Weights of a small GPT-style language model, trained from scratch on English Wikipedia: vocabulary 2305, embeddings untied during training.
Each number is 128 + 24 x the weight over its row's rms, rounded and kept within 0 to 255. Layers, rows and columns count from 0. The size above them is the row's rms in percent of the matrix's.

# layer 12 MLP down (transposed), 640x160, rms 0.0401, rows 61-70, columns 0-159
size [ 92 108 108  95  87  99  98  98 102  97]
[[144 135 125 158 116 116 132 130 103 136 106 118 117 126 130 143 111 114 114 122 129 155  98 166  86 137 117 101 139 147 143 184 161 133 156 156  74 143  91 129 125 172 145 117  89 155 122 151 116 138  96 145 108 136 118  96 130 129 175 115 134 139 130  81 139 106 103  96 115 118 119  99  81 177 120 130 148 149  87 115 139 130 152  90 179 123 133  97 175 176 120 118 146 106 112 119 160 167 183 127 141 105 121 119 122  87 112 121 115 107 138 128 151 107 125  90 115 166 161 146 137 134 142 134 109 113 164 165 113 118 139 189 148 111 149  81 156 141 100 126 157  95 153 151 124 118 110 137 135 113 126 142 109 135  92  96 108 110 142 100]
 [106 114 146 158 120 142 158 122 106 150 122 126  96 135 121 127  75 167 137  86  99 144 159 149  78 128 182  90 138 145 141 146 147 124 108 112 118 135 116 130 141 139 106  88 123 122 122 115  85  80 134 103 159 143 125 114 145 138 127 147 115 138 156  60 114 139 128 153 141 100 146 145 132  79 150 141 148 177 159 114 123 143 142 104 108  95 133 163 160 174 192 129 101 129 131  98 148 131 176 165 111 126 115 119 134 109 145 142  97 144 136 118 150 153 107 133 152 149  88 128  89  94 126 160 129 142 100 124 103 124 155  77 140 108 145 139 142 117 117 143 126 162 109 124 127 139 128 122 110 128 151  87 134  92 151  98  98 152  93 111]
 [ 90 163 120 139 119  89 105 125 131 110 144 134 112 110 147 120 147 130 119 115 135 126 129 161 156 138 145 152 100 121 128 155 149 143  88  92 113 125  97 138 139 132 132 132 128 132 140 118 116 137 124 173 128 129 108 159 138 114 134 123  91 185 130 118 145 145 135 162 139 145  96 121 123 122  98 140 105 145 114 150 135 110 137 141 127 152 115 115  80 159  99  98 113 117 147 121 149 153 137  97 117 142 165 144 110 144  90 105  93 114  80 151 195  83 177 137 212  92 135 155 145  80  99 109 143 118 158  71 121 162 122 138 113 103 103 109 170 134 119 132 107 168 149 129 117 129 116 140 100 116 131 143 189 142 140 144  96 124  98 151]
 [120 113 122 118 110 113 121 122 128 119 167 147 120 118 135 152 136 145 119 124 142 120 165 149 102 132 143 118 156 155  77 115 145 113 127 113 120 109 120 179 102  89 144 108 103 133 164 133 130 126 156 151 143 150 176 174 147 104 110 127 122 151 143  81  92  93 138 171 105 116 150 166  86 108  98 128  95 137 115  85 132 113 114 175 125  90 133 158 104  87  96 126 147 119 104 115 139 127 114  79 115 164 112 152 181 139 103 131 140 111 137 166 125 117 140 145 129  99 151 130 147 105 132  95 112 136  76 145 155 140 137  83 115 168 156 140 163 118  99 139 122 140 170 104 154 103 156 114 111 139 112 135 168  70 140 131 119 147 145 158]
 [ 87 120 146 130 130 115 126 158 116 115 161 129 126 121 122 113 115 149 127 120 155  88  84 119 159 104 106 134 145 161 134 133 115 167 138 105 138 164 138 140 122 134 121 104 144  70 145 126 153 112 116 121 153 125 158 112 158 107 136 154 115 105 146 151 120 118 112 167 171  95 144 128 205 103 164 131 155 117 118 125 145 133 143 107 146 123 125 162 135 112 153 149 108 147  98 137 153 103 118  95 142 153 100  92 153 132 158 124 139 187 125 178 108 123  65 152 125 100 146 125 143  95 108 122 113 115  98 117 110 100 129  76 107 104 146 148 137 129 114 101 117 151 136 114 140  76 152 120 128 141  86 166 139 122 116 201 146 104 100 143]
 [115 136 123 140 142 119 159 115 131 121 104 104  62 146 144 118 125 133 166 119 168  98 113 124 110 113 113 122 143 149 112 162 134 118 147 154 116 106 104  96  67 113 142 130 132 154 114 142 128 124 122 123 116 132 132 118 127 133 125 129 117 122 122 122 135 136 131 169 182 104 133 119 144  85 102  81 156 134 162 111 111 108 159 128 116 106 137 135 151 182 122 122 152 133 156 121 158 138 131 149 156 123  95 120 146 109 174 159 103 138 168 120 118 124 104 116 122 157 154 124 149  98 101 162 115 131  86  42 121 142  75 139 129 109 115 175  93 124 191 147 140 121 136 109 110 114 166 150 149 158  97 129 113  87 136 160 126 149  82 156]
 [150  86 148 108 141 130 135 114 131 159 139 121 130 141 115  94 120 111 154 108  99 118 122 100  78 139 181 124 121 153 121 115 125 180 111 152 116 109 152 137 149  98 119 145 150 135 112 117 132 119 141 206 137 190 111 122 115 139 155 104 153 119 121 137  79 158  99  90 117 117 141 126 123 128 150 109  68 134 130 135 124 169 140 113 165 126 122 127 161  92 148 140 145  89 167 149 133 151 153 125 138 129 124  94 111 130 176 119 138 123 146 107 113 138 164 166 122  82 102 129 105  96 126 153 131 101 134 170 113  82 110 161 115 103 134  85 150 100 129 145 148 123 101 115 150 175 143 127 104 128 100 116  90  95 145 120 163 117 156 131]
 [103 116 104 126 137 122 139 120 160 144 108 132 115 175 124 151 130 109 122 126 123 111 145 139 119 121 155 104 109 139 145 113 146 155 124 150 157 147 165 160 120 118 151 136 126 104 121 126 139 157 163 106 117 173 144  85  86 170 111 120 158  70 124 123 128 147 117 146  74 205 130  78 113 139 129 102 128 126 116 142 164 128 147  93 113 135 112 155  99  92 103 111 131 133  91 100 115 132 145 135 128 136 134 122 148 129 171 162 138 167 137 152 130 145 139 119  56 135 137 121 151  98 161 127 117 122 116 127 156 140 142 154 131 112 106  81 154 122 100 118 129 153 162 100 149 134 135 132 144 114 112  97 115  66  85 124 101  92  78 161]
 [ 82 162 124 141 152 142 159 143  66 141 132 115 102 136 147 110 156 133 115 131 112 145 161 122 193 117 137 123 124 134 140 158 110 103 134  98 167 142 128 128 141 152 159 104 144  95 122 123 126 116 105  74 167 155 111 153 107 113 123 134 123 120 177  71 109 156 136 107 126 133 119  89 150 136 136 151 130 127 122 145 146 117 143 156 127 123 124 154 121 130 124 113 125 140  96 119 109 140 113 106 171 104 145 125 124 148  87 103 148 144 100 122 117  83  84 164 113 137 153 153 117 123 150 176  88 140 174 101 115 154 119  95 111  88 162 108 146 129 113 132 122 139 169 166 104 126 118 139 124 114  87 106 110  69 107 115 130 181 160 156]
 [158 166 100 123 110 112 155 143  98 158 141 169 104 206 117 101 128 128 147 145 133 136  87 161 127 124 113 150 155 134 144 167 147  82 108 115 118 167 141 139 131 113 113 150 103 143 132 111 139 154 119 152 121  95 120 169 127 108  82 139 143 131 105 109 161 133 127 115 143 123 145 131 118 141 142 122 110 156  76 104 134 118 152 103  61 140  83 142 119 151 168 118 106 142  98 111 131 149 113 115 126 116 124 139 124 163 115 134 174 109 113 109 102 145 145 127 109 111 150 119 131 120 127  99 146 161 146  56 128 146 130 123  96 121  79 117 173 166 105 160 162 133 155 122 126 136 116  79  90 109 146 122 136 140  90 123 127 103 125 165]]
# layer 12 MLP up, 640x160, rms 0.0447, rows 62-71, columns 0-159
size [106 106  90  83 107  97  91  98  93 100]
[[142  78 128 133 138 131 107 145 124 152 123 126  99 155  98 126 139 118 134 136  88 174 127 105 116 111 101  94 167  94  93 137 136 122  94 136 113 174 148 165 115 162 139 102 132 111 146 130 135 143 141 146 143 101 136 122 140 154 124 109 165 146  85 130 123  96 198 139  92 163 128 132 108 130 121  76 115 124 110 103 145  98 175 100 145  95 114  70 134  95 146  97 121 111 117 113 102 154 158 143  88 117 100 127 117 153 109 145 149 103 147 115 190  98 153 148  97 126 153 145 131 150 150 143 120  97 132 143 140 147 119 147 114 162 113  82 114 176  82 161 169 118 121 144 127 127 159 142 148 132 152 112 135 120 125 144  93 111 136 132]
 [170 146  96 151 114 173 107 100 174 165 140 163 132 128 129 103 101 134 154 143  70  80 114 153 156  90 150  99 129 123 104 160 105 132 131 123 133 111 101 164 143 163 164 121 147 112  90 125 110 149 144 156 146 116 121 112 119 146 183 144 145 158 112 157  97  99 115  91 140 115 127 105 120 121 112 111 147 133  95 164 131 129  90 118 124 162 155 157 149  92 125 164 144 166 154 132  94 123 133 109 136 162 112 147 145 133 126 109 105  95 134 152 113 163 112 138 130 136 108 124 113 130 114 171 105 127 148 128  85 134 151 118 137 126 182 141 123 119 123  96  75  74 154 125 111 123 143 125 124 103 131 146 147  95  74 136 142 110 111 102]
 [149 120 141 141 156 142 130 106 135 127 136 149 141 126 114 135 134 111 138 195 101 120 129 137 177 156  96  83 174 133 120 154  95 129 115 135 124 154 109 127 129 122 132 120 118 108 105  89 144 106 191 139 121 159 119 155 120 140 162 126 157 130 135 163 141 160 133 101 102 136 152 110  75  66 136 147 108 130 134 147 119 120 126 186 132 156 103 118  60 123 107 171 136 119 142 122 117 144 103  98 128 174  99 145 125 140  83  95 136 129  90 119 100  93 129 149 131 144 137 156 127 128 151 111 107  97 137 134 120 118 142 134 118 160 162 135 120  85 127  89 119 141  97 115 179 149 148  99 121 115 125 144 169 121 113  91 150 138  78 109]
 [146 123 124 145 121 131  96 141 155 120 118  93  98 110 116 113 135 116  97 180 111 172 165 117 151  76 118 103 131 149 152 136 127 108 111 160  98 122 156 139 193 137 157 102 149  94 110 125 146 153 134  81 143 132 104 113 114 171 146 141 147 151 105 134 149 149 121 127 110 152 152 113 131 122 136 146 108 165  73 108  82 128 105  72 155  90 114 143 123 125 116 177 143 137 137 125 118 129 134 135 101 131 131  78 151 109 119 148 126 144 115  97 141 111 101 141 101 121 146 143 132 123 124  88 143 153 124 148  70 141 133  97 137 149 178 110 149 122 138  89 112 141 111 158 104 104 129 138 176 141 117 143 176 135 132 148 117 180 139 169]
 [178 129 119 147 144  95  87 157 118 141 109 161 126 155 121 149 140 139 113 161 118 127  75  86 167 149 137 126 158 110  81 119  61 174  98 152  88 108 123 124 155 174 141 148 124 105  97 134 127 140 177 146 103 153 123 117 132 142 113 126 127 115 124 177 115 125 110 103 117 133 115 124 164 113 111 122  86 111 123 114 147 107 132 164 146 164 167  65 110 131 114 109 129 121 148  99 108 145 130 139 110 184  95 136 139  99 124 156 101 171 182 117 128 119 175 141  85  89 135 138 144 137 112 122 135 110 151 136 145 122 127 141 132 155 137 133 129 134 122 119 108 144 147  83 131 148 109 117 118 172 103 134 153 147 154 136 134 114 102 137]
 [173 126  77 102 134 153 139 140 105 145  98 131 149 160 163 129 165 128 121 139 136  91 136 136 165 101 133 133 110 141 106 168 101 199 112 178 133 133 125  70 159 133  97 140 130 128  57 132  92 157 130 141 144 134 140 125 101 136 104 131 122 146 145 136 123 156 136 118 111 117 164 131 152 123 146 121  76 104  96 132 131 142 109 176 139 120 175 122 141 110 145  92 109 147 150 112 118 109 116 144 132 150 158 117 121 123 130 105 104 139 124 168 150 112  96 179 112 159 124 105  79 125 108 155  89 118 165 148 134 102 166 125 104 147 129 118 103 132 141 111 107 132 100 100 130 103 115 148 108  93 107 125 133 108 136 143 165 135 107  81]
 [139 108 133 103 109 138 149 137 121 133 114 144 136 128 123  95 139 109 131 132 121  95  84 125 139 155 134 121 122 158 112 144 125 145 126 156 160 134 135 110 119 137 109 142 138 122  77  93 121 118 187 160 150 134  91 165 143 116 143 168 142 124  93  84  85  92 117 117 120 135 115 115 143 178 146 149 108 130  96 173 121 120 140 175 113  89 102 119 137 121 124  86 155 133 126 144 167 140 160 145 112 117 141  72 156 152 114 126  99 179 167  89 109 137 171 131 127 113 133 102 155 173 164 132 107 158 127 131 142 129 168 103  89 130 132  97 114 126 109 103  87 148 121  93 145 167 140 134 105 135 132 201  99 136 127 148 130 101 118 117]
 [135 167  66 160 133 121  74 122 151 142 124 155  91 122 104 128 141 108 142 136 134 136 105 105 110  84 102 148 117 120 115 128 120 167 113 166 113 143 118 139 130 141 127 104 137 153 124 126 114 109 136 127  87 124 136 144 127 127 126 157 134 136 155 174 141  94 125 109 107 147  94 148 136 167 128  88 153  99 108 136 129 154 145 105  84 143 128  66 105 142 152 138 155 151 115 134 138 117 108 128  76 147  76 139  97 125 124 146 100 123 152 168 147 162 122 139 193  82 104 116 157 109 118 117 147 152 104 108 150 138 128  92 137 181 108 133 116 107  94 141 148 149 114 123 192 161 129 157 139 142 184 133 101 126 134 141 128 114 125 146]
 [142 138 110 116 117 141 126 132 180 154 109 176 122 132 120 121 173 102 130 128 133 125  79 169 161 128 133 141 141 137 129 156 137 160  97 143 134 114 175 152 134 139 131 153 108 110 111 108 163 158 139 138 156 113 139 175  96 171 138  88 123  89 110 155  94  90 159  51 108 157 144 136 149 148 104 141 111 160 152 167 108 139 108 133 155 130 118 141 134 102 121 145  99 181 117 126 110 139 118 129  99 130 119  95 113 109 162 142 128 145 103 130 119 167 139  93 122 138 136  93 107 138  97 159 110 139 107  87 105 139 117 153 113 135 114  83 132 103 123 111 135 111 133 101 105 124 152 108  98 122 102 190 124 103 150 144 171  95 122 100]
 [108 110 169 133 146 130 140 141 111 177 127 164 126 140 140 105 129  94 168 150 181 113 143 133 159 132 122 107 131 125  63 106 102 135  84 115 132 175 117 104 110 144 138 140 115 162 126  88 130 144 143 157 137 143 162 125 167 145 100 143 124 124 141 185 116 125  94 118 118 123 154 135 124 101 113  90 131  87 135 131 148 140 135 122 126 146 116  95 163 143 165  87 106 135 122 139  92 180 159 136 115 140  84 127 111 145  60 164 138 119 130 125 152 125 169 114  97 135 120 100 120 137 147  96 112 129 119 120 106 101 131 118 122 130 172 150 136 174 115 122 124 168  93  84 119 108 137 141 140 118 164 115 104  93 103 116 143  91  94 132]]